Weights of a small transformer language model: tied embeddings.
Each number is 128 + 24 x the weight over its row's rms, rounded and kept within 0 to 255. Layers, rows and columns count from 0. The size above them is the row's rms in percent of the matrix's.

# layer 5 MLP up, 1792x448, rms 0.15, rows 565-585, columns 224-335
size [ 87  98 105 105  95 103  93 116 101  98  99 113 103  99 103  97  96 112 101 106  99]
[[108 101 139  84 152 150 145 167 150 149 115 116 131 159 158 117 140 140 123 115  88 103 126  98 156 150 147 128 151 142 176  99 122 118 127 116 155 142 139 127 110 113 139 117 103 116 151 113 111 130  93 127 177 173  76  96  82 122 127  94 149 143 139 147 132 116 165 117  78 135 172 164 168 153 154 184 101 153 141  90 144 122 136 117  98 140 134 132 132 126 170 112 127 165 135 141 145 135  79 113  70 131  97 130 133 178 108 125 106 119 138 152]
 [144 142 118  86 103 112 112 149 151 123 127 115  96 129 105 160 142 132 136 102 124 141 178 148 128 135 144 118 174 132 170 140 123 117 112 112 107 142 101  92 112 119 150 173 128 109 151 148 121 146 138 152 150 127 178 111 136 142 121 108 150 161 114 125 101 127 118 104 182 150 141 154 105 107 136 148 127 162  80  67 123  69 109 110 135 156 127 107 167 107 116 101 131 140  83 104 111 105 116 102 128 164 139 107 119 116 150 171 139 103  90 110]
 [152 159 124 182 199 123 146 136 161  99 128 130  72 101 131 165 149  99 106 127 156 154 161  97 169 158 174 101 106 111 110 153 132  94 116 149  96 153 171 190 105 143 129 112 143 138 103 125 169  83 137  94 135 120 122 107 148 141 134 113 155  89 159 125  79 141 133  98 132 110 134 126 110 145 104 132  91 159  94 116 147 146 128 112 174 141 146 142 129 127 124 152 154  76 110 118 147 162 126 155 101 121 140 121 127 137 121 139 144 129 143 166]
 [ 93 132 133 171 147 138 116 142 136 137 152 126 114 167 113 145 118 166 122 110 162  97 131 148 131 140 151 143 123 126 110 157  74  75 138 117 142 112 141  92 133 112 144 172 139 110 142 150 143  98 149 123 143 169 116 124 130 109  92  97 135 134 143 174  69  96 125 102 125  63 122 149 133 128 146 167 188 139  81 157 112 156 133 136 129 110 133 135  79 138 153 138 127 106 128 134 132  81 146 118 107  81 122 120 116 101 170 164 140 149 101 132]
 [ 98 167  83 150  85 101 127 156 110 120 125 129 128 181 128 163 108 176 150 126  76 114 154  87 173 147 162 192 142 138 171  96 105 156 142 119 146 124 110 116 156  87 118 122 118 154 117 117 108 119 133  79 137 162 145 133 126  94 105 114 142 132 138 118  97 133 149 133 146  74 134 160 118 135 146 110 126 100 134 126 121 125  91 188  99  86 124 108 133 124 153 117 129 123  84 125 157  96  77 145 137 144 118 141 130 134 147 180 148 110 116  86]
 [115 146 157 123 135 108 127 136 130 107  97 177 136 146 121 104 132  91 117 145 120 152 129  96 116 129 165 109 150 107 143  98 100 146 150 120 131 123 131 160 142 122 120 133  92 118 157  88 156 103 148 143 145 156 135 128  84 118 143 113 102 121 104 161 145 127 107 138 117 134  87 114 106 161  77 161 141 104 115  75 123 122 165 113  88 150  83 152 162 104 152 110 118 118  99 100 131 126 132  71 141 131 113 110 135 110 155 170 119 138 136 105]
 [ 82 165 162 117 111 132 104 148 111 140 138 182 136 133 179 134  76 176 150 106 123  92 136 146 100 117 106 185 114 119 150 141 166 151  96 191 159 120 119 125  92 143 176 106  97 171 128 118 110 149 123 163 148 129 141 127 172  99 141 147 103 116 130 111 168 135 128 101 184 128 126 151 150 120 162 118 104 141 140 140 109 164 124 142 123 146 152 117  99 121 137 152 113 164 153 162  98 185 124 132 118 130 110 147 163 130 143 115 117 128  85 128]
 [132 136 109  97 139 154 106 130 148 121 131 175 128  98 123  99 114 184 112 103 156 123 152  86 134 115 118 128  93  97  90 133 126 176 161 165 115 102 124 132 109 117 109 130 187 105 135 117 126 112 136 152 127 131 140 117 158  97 109 158 116 124 134 114 142 111 144 138 133 150 163  94  96 125 128 117 178  74 141 132 139 122 151  91 101 149 136 144 117 163  92 141 153  96 143 143 124 169  83 106 107 137 103 116 139 137  99 131 120 123 159 152]
 [161 158 149 133 107 135 119 149 143 127 123 102 131 110 123 127 123 141  76 145  76 146 145 142 138 119 141 111 158 170 136 103 128 153 144  75 127 196 116 138 147 117 135  96 114 157 113 144 147 107 186 165 131 147 115 103 144 176 145 127 152 101 127 103 159 166 128  87 148 182 131 111 115 148 177 136 111 165 141 134 123 148 112 125 148 158 159 147 135 116 142 126 181 147 144 129 109 129 139 101  84 132 128  96 148 153 136 170 157 108 101  99]
 [ 93 132 123 128 117 136 150 113 128 104 160 103 103 147 104 134 122 139 112 164 163 139  89 129 136 141 121  98 133 135  91 148  82 114 155 162  86 136 176 123 186 125  80 155 124 118 112  80 101 174 146 131 154 130 133  72 159 141 121 148 107  86 131 116  63 104 160 144 153 137  93 123 121  94 129 134 171 101 161 120 103 131 139 195 133  80 130 109 141 127  85 132  92 122 112 136  90 126 131 143 145 124 144 144 133 143 112 102 114 118 120 109]
 [106 130 177 149 113 131 102 141 122 118  81 102 136 133 120 153 110 116 111 117 115 149 140 167 101 158  96 131 132 119 101 139 152 124 101 137 104 118 123 151 119 109 122 104  88 107 158 151 131 150 107 119 121 153 114 123 133 153 144 116 129 140 128 128  98 110 159 141 119 144 115 172 122 104 172 183  93 139 109 155 144 115 134 176 109 124 134 138 148 121 140 108 124 161 124 123 163 111 109 171 146 111 124 113 140 118  97 155 156 107 141 147]
 [109 115 110 118 140 119 130 166 124  95 173 117 137 120 117  77 184 125 147  97 124 137 139 143 115 117 103 117 167 133  91 115 112 101  67 150 110 103 108 157 128 121 120 108 142 116 127 108 119 130 100 140 114 147 111 104 134 122 160 118 113 162 137  95 143 150 138 112 137 150 104 133 124 147 156 102 140 136 144 122 148  92 132 140 116 105  95  85 109 173  94 119 125 140 137 103 136 199  97 145 137 146 210 149 132 153 151 133 128 122  88 142]
 [105  91  87 107  97 133 104 128  99 131 132 126 164 181 162 122 166 127 114 148 114 146 136 124 125 116 146 147 120 107 125 128 115 155 161 118 133 111 160 137 169 140 133 155 111 182  82 118 142 125 137 158 127 120 135  73 123 116 139 140 154 100  89 134 110 128 103 109 109 126 130 121 138 100 134 152 147 139 124  92 143 117 127  97 103 161 150 118 120 168 127 121 117 107 103  78 136 105 144 137 127 119 152 143  87 139 118 142 169 114 114 152]
 [101 143 133  71 156 135 134 149  85 114 171 127  87 129 124 149 109 172 136 143 113 150 147 128 154 134 119  95 120 121 153  98 122 140 127 136 116 134 121  58  60 152 113 137 117 136 136 138 135 128 109  78 131 154  81 151  73 103 165 171 177 106 105 116  96  83  94 128 138  76 136 112 142 158 155 132 143 118 144 101 126 139 159  60 128 100 121  78 141 149 135 166 126 136 151  93 133  74 153 137 114 131 122 117 135 150  62 110 120 162 127 141]
 [122 158 148 118 145 137 120 111 145 130 126  95 152 107 130 119 122 153 183 161 105  92 105 117 156 119 177 100 115 101 136 164 143 144 193 116 127 148 132 102 108  88 146 149 153 161 139  90 120  96 106 150  84 147 121 134 151 131 105 106  92 131 124  88 158 148 124 133 115  98 133 154 127 149 127  72 166 156 125 152 108 151 125 112 132 139 107 122  92 140  99  89 126 174 151 157 123 149 116 109 108  85 124 147 175 149 161 110 120 108 164 140]
 [159 118 120 126 154 161 135 107 112  93 167 146 128 166 134 141 102 133  76 137  84 115 110 114 132 109 130 118 129 121 137 110 121 191 126 153 113  87 152  78 159  86 139 131 119 155 112 144 128 102 118 118 116 130 140 136 123 121 139 152 125 137 109 146 130 188  94 147 131 134 115  81 154 147 116  85 179 126 140  78 108 153 102 104 172 116 135 123 135 154 183 108 152 135 131 113 116  98 184 123 134 123 136 111  92  71 155 128 148 152  86 115]
 [111  85 169 119 157 134 166 112 140 162 145  91  97  94 110 144 122 130 151 118  78 169 105 109  84 104  81 114 125 129  68 183  94 112 139 199 111  67 167 141 134 125  87 149 145  86 116 146  93 129 103 122  93 131 156 142 142 115 105 151 130 118 164 177 125 136 139 107 111 143 119 112 175 132  87 109 127 129 113 135 128 133 121  85 114 136  85 108 146 128 148 135 121 133  97 132  91 111 107 104 109 128 104 114 134 105 108 145 115 117 127 167]
 [161 124 119 103 120  97 118 167  90 169 118  82 138 117 127 121 136  94 128 145 123 110 163 113 141 137 116 180 145 167 136 140 139 144 135 106 117 143 116  82  97 120 116 149 141 130 139 135 123  92 162 111 139 160 100 144 138 100 113 104 140 118 141 173 198 142 124 123 148 109 125 156 138 110  76 103  97 141 111 149 128 151 146 118  98 126 149 128 109 119 147 104 115 155 129 123 114 162 158 174 113 154  93 132 135 129 130 134 134  84 104 134]
 [153  98 133 154 115 156 144  90 141 174 128 132 139 170 109  87 141  88 147 128 177 107 128 136  91 148 155 156 110  90  99 111  90 101 132 108 134  81 142  80 127 109 103 120 151 110 136 124 113 109 136 140 142 136  90 115 174 115 110 113 133 128 117 115 118 152 124  99 157 123 124 122 118 138 146 114 116  92 142 117 122 122 148 133 156 132 118  68 168 122 139 135 119 152 127 121 129 148 172 150 122 110 133  81 164 107  99 186 118  95 150  88]
 [117 138 139  93 156 159  95 154 138 121 123 109 124 168 116  73 109 119 130 118 131 125 133 120 163 104 141 153 132 123 108 141 120 159 126 135 121 162 117 130 123 110 132 107 117 150  96 110 102  91 112 127 141 129 128 142 121 119 158  65 155  97 108 182 143 117 122 102 110 107 103 133 131 100  92 125 127 118 107 177 167 110 148 125 126 126 118 166 119 160  97 137 144 147 153 167 124 119 131 108 126  82 112 157 137 128 108 109 113 160 108 158]
 [108 124 111 106 151  89 112 134 121 186 127 112 155 117 128 167 136 135 133 109 123 147  96 141 114 127 101 141 192 146 153 152 166 145 118 124 130 134 124 112  93 115 119 138 155 143 157 120 146 124 104 155 148 141 142 139 118 168 115 125 113 106 164 123 143 128 120 115 192 131 124 108 110 134  89 110 156 107 128 123 123 160 111 130 129 160 123 200 123 134 137 137 124 127 144 117 129 107 149  96  93 134 145 163  98 134 157 118 136 119 132 103]]
# layer 5 MLP down (transposed), 1792x448, rms 0.138, rows 565-585, columns 224-335
size [ 98 102 103 106  96 101 101  99  99  95 102 101 104 101 109  95  98 109 100 103 103]
[[168 113 103 124 104 123 105 150 125 106  91 128  80  77 161 116 117 125 154  75 119 106 143  94 165 167 199 101 124 129 117  89 130  83 134 101 119 130  90 153 133 140 132 149 169 101 133 106 139 122 122 137 132 102 165 153 126 102 117 144 135 122 183 139 116 103 100 138 130 126 127 108  93 115 147 111 132 111 127 114 139 164 116 112 152 142 119  89  77  71 168 112 110 136 115 131 166 184 103 129 127 148 137 120 121  96 132 110 116 134 130 149]
 [ 74 124 141 133 156 172 134 137 110 158  97 158 135 151 151 115 144 113 103 146 144 167 146 114 121 105 122 176 101 120 151 110 121 135 110 142 148 135 133 124  80 113 105 124 127 117 107 122  98 142 113 138 140  92  92 135 128 147 121 124 105 138 109 132 108 133 134 131  77 167 123 126 120 147 118 149 131 155  81 147 113 113 140 163 136 105 114 106 106  91 145  85 148 149 120 138 139 124  98 140 168  77 141 123 152 113 144 136 116 187 156  69]
 [167 103 129 144  89 158 147 149 141 150 167 112 113 110 103 104  93 156 114 103 106  68 111 168 108 117 115  90 129 134 113 132 141 122 120  98 111 127 164 126 134 105 115 168 127 145 183 100  86 133 116 164 134 112  98 143 147 139 152 136 123 132  94 128 117 131 123  99  85 120 168 151 143  89 145 118 133 110 115 146 129 124 205 134 144 137 121 119  83 123 134 126 158 136  99 107  68 111 127 140 152 113 134 113  87 139 136  98 165 119 131 128]
 [150 155 146 188 164 139  82 125 126 102 116 105 129  97 140 144 127 162 123 144 114 151 127 150 102 153 143 120 122 134 152 134 138 139 118 104 102 150 121 125 125 143 158  91 116  92 138 143 126 106 119 125 138 115  92 111 126 130 138 165 146 132 112  77 118  95 133 144 146 133 137 108 125 146 150 152 141 116 126 170  79 116 101 115 128 152 128  92 102  94 163 137 138  76 195 136 134  96  82 108 156  96 138  77 120 150  94 133 120 181  88 130]
 [115 120 131 113 102 152 107 108 138 122 182 107 169 111 105 117 164 148  94 104 173 135 104 114 154  97 115 145  87 102  96 125 108 105 118 136  96 156 160 128 129 131 133 101 153 111  83 192 124  85 121 117 124  64 124 139 162 118 146 123 134 106  91 134  95 128  71 187 130 120 153 128 128 158 130 132 180  74 125 131 156 127 164  76 129 140 107 115 112 104 172  96 148 132 136 112 110 121 114  92 102 131 190 120 160 143 113 107 138 109 129 163]
 [146 145 170  97 135 144 164 136 135 118 140 149 112  90  97 100 117 138 148 141 116 153 114 130 118 166  99 125 114  94 104 111 131 155  90 130  99  80 118 126 132 161  92 151 116 129  82 135 120 151 136 136 154 155 138 148 145  99  92 121 196 129 147 144 117 129 150 119 168 122 147 122  68 122 159 147 106 100 127 109 137 127 127 138 166 180 133 127  80 116 144  86 137 137 175 161 137 125 151 110  97 133 109 140 116 125 163 106 104 109 145 144]
 [112 122 154  84 167 141 126  50 147 164 135 127 105 135 116 138 122 124 123 131 110 126 135 146 140 142 139 147 147 138 110 127 143 108  99 140 111 165 113 126 141 128 119 145 108 107  79  85 142 149 115 112 141 111 111 124 145 128 142 126  97 128 150 149 125 171 114 185 123 115 124 127 145  91  69 148 151 107 149 111  99 115 142 135 120 110 101 144 142 151 168 139 149 151 105 107 126 107 177 158 119 113 130 184 143 147  98 119  91 177 117 159]
 [120  90 116 157 150 152 139 152 135 119 136 139 118  93 125 153 141 135  86 115 119 151 146 125  86 126 110 116 105 158  85 101 138 122 104 108 134 142 115 136 108 148 114  91 156 104 115 124 146 113 109 119 125 118 106 139 137 178 111 145 115  87 142 107 127 141 136 101 146 103 153 139 137  91  84 107 143 166 141  91  86  79 109 126 108 124 175 124 120 129  95 132 105 117 121 104 115 111 138 152 121 144 157 122 133 107  89 179 124 115 114 143]
 [146 130 125 117 121 103 138 129 143 163 111 180 139 130 157 122 107 182 126 161 119 110 149 118 135 109 127 135  80 142 103 125 140 117 130 114 147 115 128 114 131 119  79 127 110  93 145 128 119 187 130  91  95 165 154 148 204  91 106 109 115 101 141 152 143 148 175 101  86 119 100 169 137 102 144 106 145 134 100  64 139 122 107 108  86 134 131 139 152 148 157  82  88  92 144 112 122 116 127 127 135 141  72 153 157 116 143 134 152 105 170 157]
 [134  94 142 116 156  91 151 104 113  87 116 141 169 114 137 125  58 132 103 129  90 127 156 129 165 131 173 153  87 104 138 137 125 155 149 131 150 109 121  96 121 148 158 144  89 143 135 143 116 126 102 143 144  96 146 130 132 144 150 131 144 141 142 170 172  84 113 137 123 108 124 128 133 136 119 128 116 114 122 113 111 103 147  95 119 123 157 125 135 136 131 125 114 108 127 132 130 169 154 121 119  97 150 146 115 127 101 140 127 146 131 140]
 [136 125 146 117 168 151 118  84 117 152 106 146 151 141 140 107 150 159  96 108 166 133 127 155 138 110 125 116 128 102 138 110 119 127 120 130 153 148 103 124 111 137 142 122 166 159 135 150 136  88 134 154 145  61 101  64 136  69  92 119 144 133 130 111 108 132 107 143 134  89 107 137 130 133 139  74 113 127 117  86 142 166 104 125 187 141 123 134 137  86 114 136 156 113 126 140 140 146  80 136 138 138 106 106 129 125 119 149 123  95 163 141]
 [119 149 157 151  94 169 132 137 140 123 137 164 111 125 150 118 155 100 161 154  94  81 143 111 161 159 134 126 116 136 114 150 140 119 111 119 103 125 156 102 120 107 116 139 108 146 129 126 136 152 121 115 147 143 130 173  78 162 137 138 146 149 135 127 157 100 149 119 107 112 122 148 158 130  98  92  93 106 146 129 168 128 106 158 131 144 128 143 139  87  95 125 110 136 109 103  99  95 118 142 187 109 140 113 148 121 137 152  94 101 160 128]
 [108 125 158 157 116 149 120 161 127 124 143 110  78 153 158 147  97 122 120 103 126 160 150 149 145 128 139 108 175 157 138 129 144 128 122 105 143 106 113 148 122 107 158 124 103 104 164 126 133 141 136 176 128 101 125 157 123 122 149 133 152 113 166  90 129 124 162 144 168  98 115 122  94 125  87 210 113 110 152 124 120 143 130 150 158 103 124 184 146  94 126 115 118  93 149 138 126 140 124 125 136 127 134 130 173 126 101 141 120 115 143 143]
 [ 98 105 129 194 117 120 110 100  96 178 119 145 144 129 139 112 157 101 156 105 178 126 118  86 134 111 101  97  82 103  91 155 136 152  84 151 126 142 162 159 140 128 114 145 113 106 150  95 114 101 145  79 134 125 131 148 170 138 138 137  98 150 171  88 125  99 162 143 100 155  62  96 149 155  91 118 131 113  78 105 154 166  87 147 143 171 144 153 130 125 116 125 114 116 105 126 126  83 118 113 129  99 133 120 184 128 126  81 100 122 113 153]
 [116 154 134 121 159 131 106 156 105 105 125 136 121 140 185 133 109 128  82 120 145 150 146 134 120 159 141  59 140 128 149 122 122 129 140 114 115 138 156 134 109 158  92 114 131 122 153 123  96 144 127 130 130 163 153 123 135 147 143 132 129 149  92 109 129 131 103 119 179 161 144 141 138 142 132 120 153 167 113 158 124  69 140 136 156 123  81 156 114 192 118 148 125 109 125 143  95 150 147 160  95 153 116 147  94 131 119  86 147 129 126 121]
 [123 183 119 106 116  95 159 128 174 110 117 142 132  93 115  99 139 105 174 137 127 118 151 150  90 169 146 142 111 173 152 120 141  92 148 139  74 140 123 167 128 118  96 107 133  95 120 103 136 139  97  98 100 132 119 145 154 116 109  66 104 130 159 127 137 127 176 134 149 120 116 118  97 107 128 116  89 137 146 140 128  81 153 161 117 162 119 118 124 110 105 137 120 109 140 131 145 151  79 130 115 116 153 124 147 134 135 144 133 102 147 132]
 [130 148 138 136 118 115 102 111  66 138 108 160 153 126 133 160 151 103 146 164 124  78  89 142 187 140 117 126 127 135 131 100 131 138 110  88 147 156 126 151 135 149 176 116  93 150 121 130 149 123 139 162 151 128 142 125  98 123  95 133 139 128 136 128 129 128  79 102 120 107 143 142 119  95 147 124 110 132 149 148  68 117 115 131 124 133 136 119 179 118 107 121 140 117 106 133 129 122 147 144 154 107 132  97 149 156 159  79 104 169 139 129]
 [128 131  99 108 165 110 160 150 139  91 144 130 116 112 155  99 142  72 125 116 147 153 127 117 143 123 117 169 108 106  78 132 125 135 144 125 114 142 163 141 113 148 128 165  89 156 132 128 143 125 126 109 138 118 122  87 158 100 138 122 122 122 143 111 139 130 139  97 131 147 175 104 128 154 106 135 162 116 117  76 162 158  95 140 100 103 155 134 133 157 172 129 175 159 105  94 101 176 152 143 145 121 104  95 125 132 111 109 108 142 127 121]
 [106 145  75 122 119 154 135 154 132 132 146 101 166  80 118 120 127 147 127  95 152 121 133 100 112 113 116  66 127 113 130 147 154 127 116 149 159 118  96 159  82 122 144 120 123  85 113 154 181 149 116 163  91 106 130 140 126 138 140 167  74 156 117 156 118 120 148 131 123  98 134 164 159 108 132 170 119 115 128 166 135 129 179 106  98 156 138 142 155  96 168 114 131 140 122 116 108 115 166 100 126  90 125 112 147 132 109 126 130 188  76 159]
 [123 145 145 135 169 142 154 117 150 105  82  75 104 125 135  83  90 146 136 128 144 146 140 125 189 163 144 128  84 138 150 121 174 135 120 114 129 127 116 143 132 126 126 165 140 161 175 110 144 106 141 147 121 129 102 126 124 126 111 118 131  97 114 119 112 148 104 127 179 121 115 116 133 155 118 139 131 109 101  92 102 147 108 114 118 108 102 116 108 171 135 110 170 137 169 138 140 126 164 148 112  99 109 166 120 143 110 149 157 135 110 121]
 [120 187 130 142 118 129 121 172 118 156 158 145 136 110  90  79 107 122 141 128 101 112 119 147 116 124 139 125 138 104 159 106 132 108 146  95  88  91 121 107 108 133 113 106 124 163  92 180 158 150 113 114 143 116 160  98 163 124 100 130 120 155 104 179 102 101 140 118 161 112 125 159 148 146  60 135 117 101 146 116 121 108 101 146 151 121 114 136 105 113 136 102 111 115 150 168 147 162 114 106 126 104 120 165 107 134  90 109 134 129 124  99]]
# layer 5 MLP gate, 1792x448, rms 0.145, rows 566-585, columns 224-335
size [ 96 101  94  97 100 106 117 100 101  98 104 105 101 103  98  93 110 100 104 104]
[[119  76 138 102 128 150 100 154 129 124 111 187 140 114 129 133 104 151 117 167 154 119 170  90 118  85 146 102 139 122 145 161 128 139 149 137 134 146  96 129 109 126 132 151 116 133  83 155  99 143 113 155 144 136 119 155 130 109 116 107 160 124 117 123 111 143  97 141  93 135 100 104 161 129 113 129 126 114 165 141  67  55 141 128 153 156 143 114 134 155 136 140 154  89 146 116 149 162  86 147 137 143 125 102 136 147 151 114 135 153 155 150]
 [149 132 135 149 165 105  82  89 122 121 106 104 142 138 143 150 176 100 135 119 147 162 118 163 128  86 189 117 153 110 142 109 140  99 114 140 144 151 146 120 142 160 152 171 155 124  81 103 168  69 126 134 122  99 166 110 132 104 136 133 122 182 112 104 149 117 139 135 143 143 101 160 164 122 118 163 103 126 152  90 156 158 134 125 139 110  85 107 107  93 145 127 112 110 136  93 152 136 116 113 113 119 119 121 149 136 119 139  66 136 121 126]
 [ 95  62 133 139 159 127 107  57 107 156 118 125 137 114 133 109 147 147 133 166 131 115  96 121 145 111 107 124 145  55 177 163 126 102 107  83  96 109 162 129 101 111 117 103 165 133 136 152 150 141 124 117 120 151 143 125 116 127 134 130 104 113 124 125 116  90 107 117 125 130 110 176 119 132 189 165 112 133 104 139 135 125 167 151 116 132 115 156  81 119 145 160 183 128 131 106 130  86 160 135 124  69 119 129 157 125 165 125 123 117 137  85]
 [155 124 120 168 136 144 114 140 144 162 172 124  97 106 103 174 122 116 123 101 154 176 154 143 197 102  80  91 128 116 129 142 113 154 171 188 120 107 124  80 135 137 118 123 133 105 133 133 101 126 121 144 102 164 147 125 125 135 162 134 104  97 120  96 141 122 128 126 163  81 143 113 134 128 137 120 106 110 169 152 124 128  97 122  99 160 124 143 137 138 126 168 148 120 176 127  88 159 133 147 154 127 115 136 138 132 104 153 168 155  97 113]
 [107 137 125 112 120 192 154 139 128 119 149 105 144 125 122 162 102 106 116 138 117 121 113 119 149 130 134 113 128 152  89 128 100 118 126 140  96 177 114 103 152 130 126 146  81 103 137 120 112 142 109 134 141 150 108 112 137 115  97 127 105  98  99 117 139  91  83 130 116 156 153 120 144 100  90  97 141 143 142 124 122 135 128 128 176 146 116 125  65 141 152 133 117 133 136 152 124 161 114 143 102 120 132  87 125 143 156 142 134 124  99 146]
 [161 112 142 175 140 138 133 152 116 130 151 150 137 111 150 117 106 158  82 115 167 112 170 131 146 110 137 138 185 180  89  85 109 116 165  84 134 106 130 148 101 169  55 149 166 126 142 115 136 103 112 137 112 135  77  91 142 133 115 128 169 133 117 152 127 130 144 125 115 103 119  99 100 153 104 110 154  92 168 165  94 116 109 143  96 152  99 161 157 109 141  86 119 165 149 109 126  74 171  90 113 121 113 137 169 143 139 138 156 117 158 138]
 [105 145  83 129 147 128 140 123 125 135  91 183 101  96 131 118 157 140 101 116 118 131 136 112 102 105 124 123 131  75  76 119 125 149 125 141 138 118 150 138 129 155 118 102 171  85 124 130 173 117 140 133  93 137 105 152 142 143 103 156 112  95 151 124 137 119 144 140 124 178 145 145 115 119 104  87 176 118 164 134  47 133 111 106 112 152 127 115  82 132 148 122 135 112 144 133  98 104 112 115  80 108 156 117 101 116 121 144 130 156 127 116]
 [162 135 101 158 147 133 129 101 109 125 184 159 154 159 139  92 127 114 171 139 131 125 112 117 108 113 117 119 106  64 135 102 141 114 132 148 171  94  95 125  94  78 104 113 156  85 146 119 137 135 150 131 160  96 117 120 132 122 110 130 109 123 168 139 155 119 166 139  76 108 163 138 143  91 124 121 152  93  98  76 147 117 137 104 117 148 133 133 126 144 133 123 113 143 117 129 157 117 119 161 126  98 125 137 119 140 137 111 116 168 130 135]
 [156 169 130 162 129 163 138 151 161 135 131  97 134 149 150 108 134 104 116  54 178 123 124 153 124 107 121 129 137 109 139 130 124 116 108  97 102 117  85 147 136 152 101 164 128  88 159 116 148 144 127 161 126 129  88 130 155 102  99 137  97  91 124 103 128 115 156  86 112 140 150  95 120 150 106 150 129 124  95 141 105 126 118 140 113 114  97 117 101 159  83 148 166 133 131  96 176  78 158  93 130 141 159 125  98 114 122 135 134 116 141 124]
 [141  78 163 151 167 129 161 131 130 124 138 113 151 127 126 110 115 155 146 132 146 112 152  93 120 122 149 119 130 154 178 137 121 146 132 169 150 135  90 172 106 175 131 103 153 158 116  91 152 146 180 148 144 111 101  98 125  98 119 127 113 124 104 121 138 174 124 142 109  96 148 168 107 134  84 114 137 133 109 134 128 144 145 122 131 139 165 163 102 124 116 129 140 116 132 166 149 140 117 137  98 131 136 145 133 130 129 125 138 182 176 170]
 [137 122 108 110 162 175 120 156 158 155 149 139 123 107  95 129 146  89 135 154 147 155 137 147 137 167 100  89 128 166 167 112 148 111 130 112 111 114  88 145 168 151 134 149 149 119 118 104 115 142 129 103 127  94 104 134 182 163 115 142 155  87  88 151 146 128 123 159 103 121 124 147 108 175 145 132 136 118 127 127 157 127  51 151 100  94 119 148  84 121  95 141 101 108  90 146 106 169 144 115 128 148 146 120 143 146 136 183 151 136 114 119]
 [131  82 119 121 109 101 151 107  95 121 139 123 118 128 123 127 154 130 138 169  94 120  67 149 124 159 136 161 141 136 113 118 154 124 131 175  81 144  99 143  85 150 155 122 141 133  93  91 150 126 102 117 109 113 113 151 135 171 155 119 120 142 129 123 169 107 143 146 113 175 140 104 113 127 141 155 175 132 118 106 144 111  97 116 131 155 127 143 119 122 193 153 137 101  80 119 135  69 148 125 158 127 147 121 125 135 138 128 147 126 121 110]
 [171 120 127  73 108 104 103 151 113 144 125 148 154 170 131 129 139 128 141 164  99 143 147 161 110 157 148 147 124 156 139  98 151 120 131 107 141 132 135 138 115 162 129 130 146 104 100 139 123 146 140 138 124 121 109 162 136 139 116 112 143 121 174 180 136 134 147 168 138 139 129  83  92 164 165 111 130  98 143 143 150 125 112  88 156 158 108 113 110 132 117 106 126 121  93 144 170 135 140 178  83 124 153 171 123 150 106 124 148 115 111  93]
 [140 111 132 136 112 102 147 137 124  85 125 135 120 147 128 124 163 125 106 121 180 107 150 137 129 194 100 145 132 113  72  95 145 117 127 130 132 106 124 146 172 183 153 107 155 136 112 149 165 166 113 141 124 103 125 154 118 133 155 147 130 101 112 145 128 119 144 141 103 142 105 127 131 127 136 172 135 133 116 147 168 104 110 149 133 106 142  92 132 127 146 137  91 100 128  99 120 114 121 124 109 132 137 108  96 129  84 152 144 121  90 111]
 [119 127 135 183 138 146 134  99  82  92 135 107 101 135 154 129 117 139 121 159 101 113 120 138  71 116 115 119 126 153 145 153 110 149 125 109 130  78 122 120  95 136 104 142 166 137 136 127 154 182 113 168 129 141 124 171 156 127 141 114 108 138 144 129 147 115 127 129 127 142  74 158 105 116 111 167 113 133 116 124 133  73 132 133  91 156 147 169 116 144 153 147 128 127 110 128 100 108 135 108 110 112 147 129 112 164 126 127 145 171 110 125]
 [138 126 134 129 106  97 140 139 188 165 148 161 113 135 147  89 167 156 149  77 127 150 139 107 113 140  69  77 135 104 110 121 112 146 175 172 133  95 161 114 160 104 147 127 141 123 147  97 127 131  83 166 118 106 161 134 127 155 145 155 124 148 138 174 113 108 134 125  92 125 115 133 127 126 104 109 149 112 117 106 133 161 120 104 116 137 159 123 105 150 128 120 104 147 155 105 129 130 115 127 125 114 178 131 122 154 108 140 154 106 108 129]
 [165 168  98 146 126 163 147 118 109  60 134 115 117 125  99 120 137 107 124 179 141 117 153 136 135 108 167 130 112 142 145 144 158 142 100 152 147 142  83 118 119 126 114 119 108  80 107 115 121 150 155 113 160  98 153 122 111  95 130 142 134 128 140 127 141 150 134 146 128 120  61 147 102  82  56 170  99 111 120  96  91 120 109 137 124  96 139 123  92 126 153 142 126 172 136 102 101 145 105 124 158 133 160 166 134 107 128 155 151  72 100 104]
 [121 123 132 133 110 134 186 123 137 108 142 147 169  73 118 113 162 130 135 140 148 134 101 132  84 158 102 135  98 100 103 154 119 137 129 112 104 111 104  93 129 112 123 101 144 112 102 127 147 112 101 150 161 146 107 171 119 113 149 161 123 112 164 105 141 164 137 116  85 140 122 129 139 133 152 172 174 113 116 146  84 119 118  83 146 176 120 104  98  99 110 120 118 124 117 121 123 112  92 142 109 102  89 110 147 110 132 116  92 160 138  98]
 [158 133  90 131 103 109 142 136 139 126 154  98 132  98 143 126 163 116 144 117 106 150 158  92 110 165 112  88 140 110 106 143  84 116 137 119 134 138 100 118  99  87 133 112 130 169 143 133 101 185 131 101 103 110 156 109 175 117 148  95 135 145 156 141 113 111 131 136 120 133 114 147 124 138 135 128 114 110 105 131  91 122 126 146 136 128 144 115  53 104 117 132  92 177 167 125  71 152 124 122 136 154 166 134 151  95 143 148 159 126 134 181]
 [ 97 132 144 116 146 109 127 137 181 125 125 122  91 114 154 108 165  80  94 169 125  96 134 126 125 125 132 153 139 129 107 115 116  98 181 139 136 161 143 118 166 125 122 110  88  88 169  99 101 124 181 120 161 114 123 115 149 181 110 129 135 135 121 105  91 111 134 111 148 123 126 147 156 108  92 137 132  92 129 112 133 116 121 117 150 126  95 128 129  98 136 141 117 134 131 118 121 136 168  87 147 118  84  99 137 122 123 145 180 121 161 134]]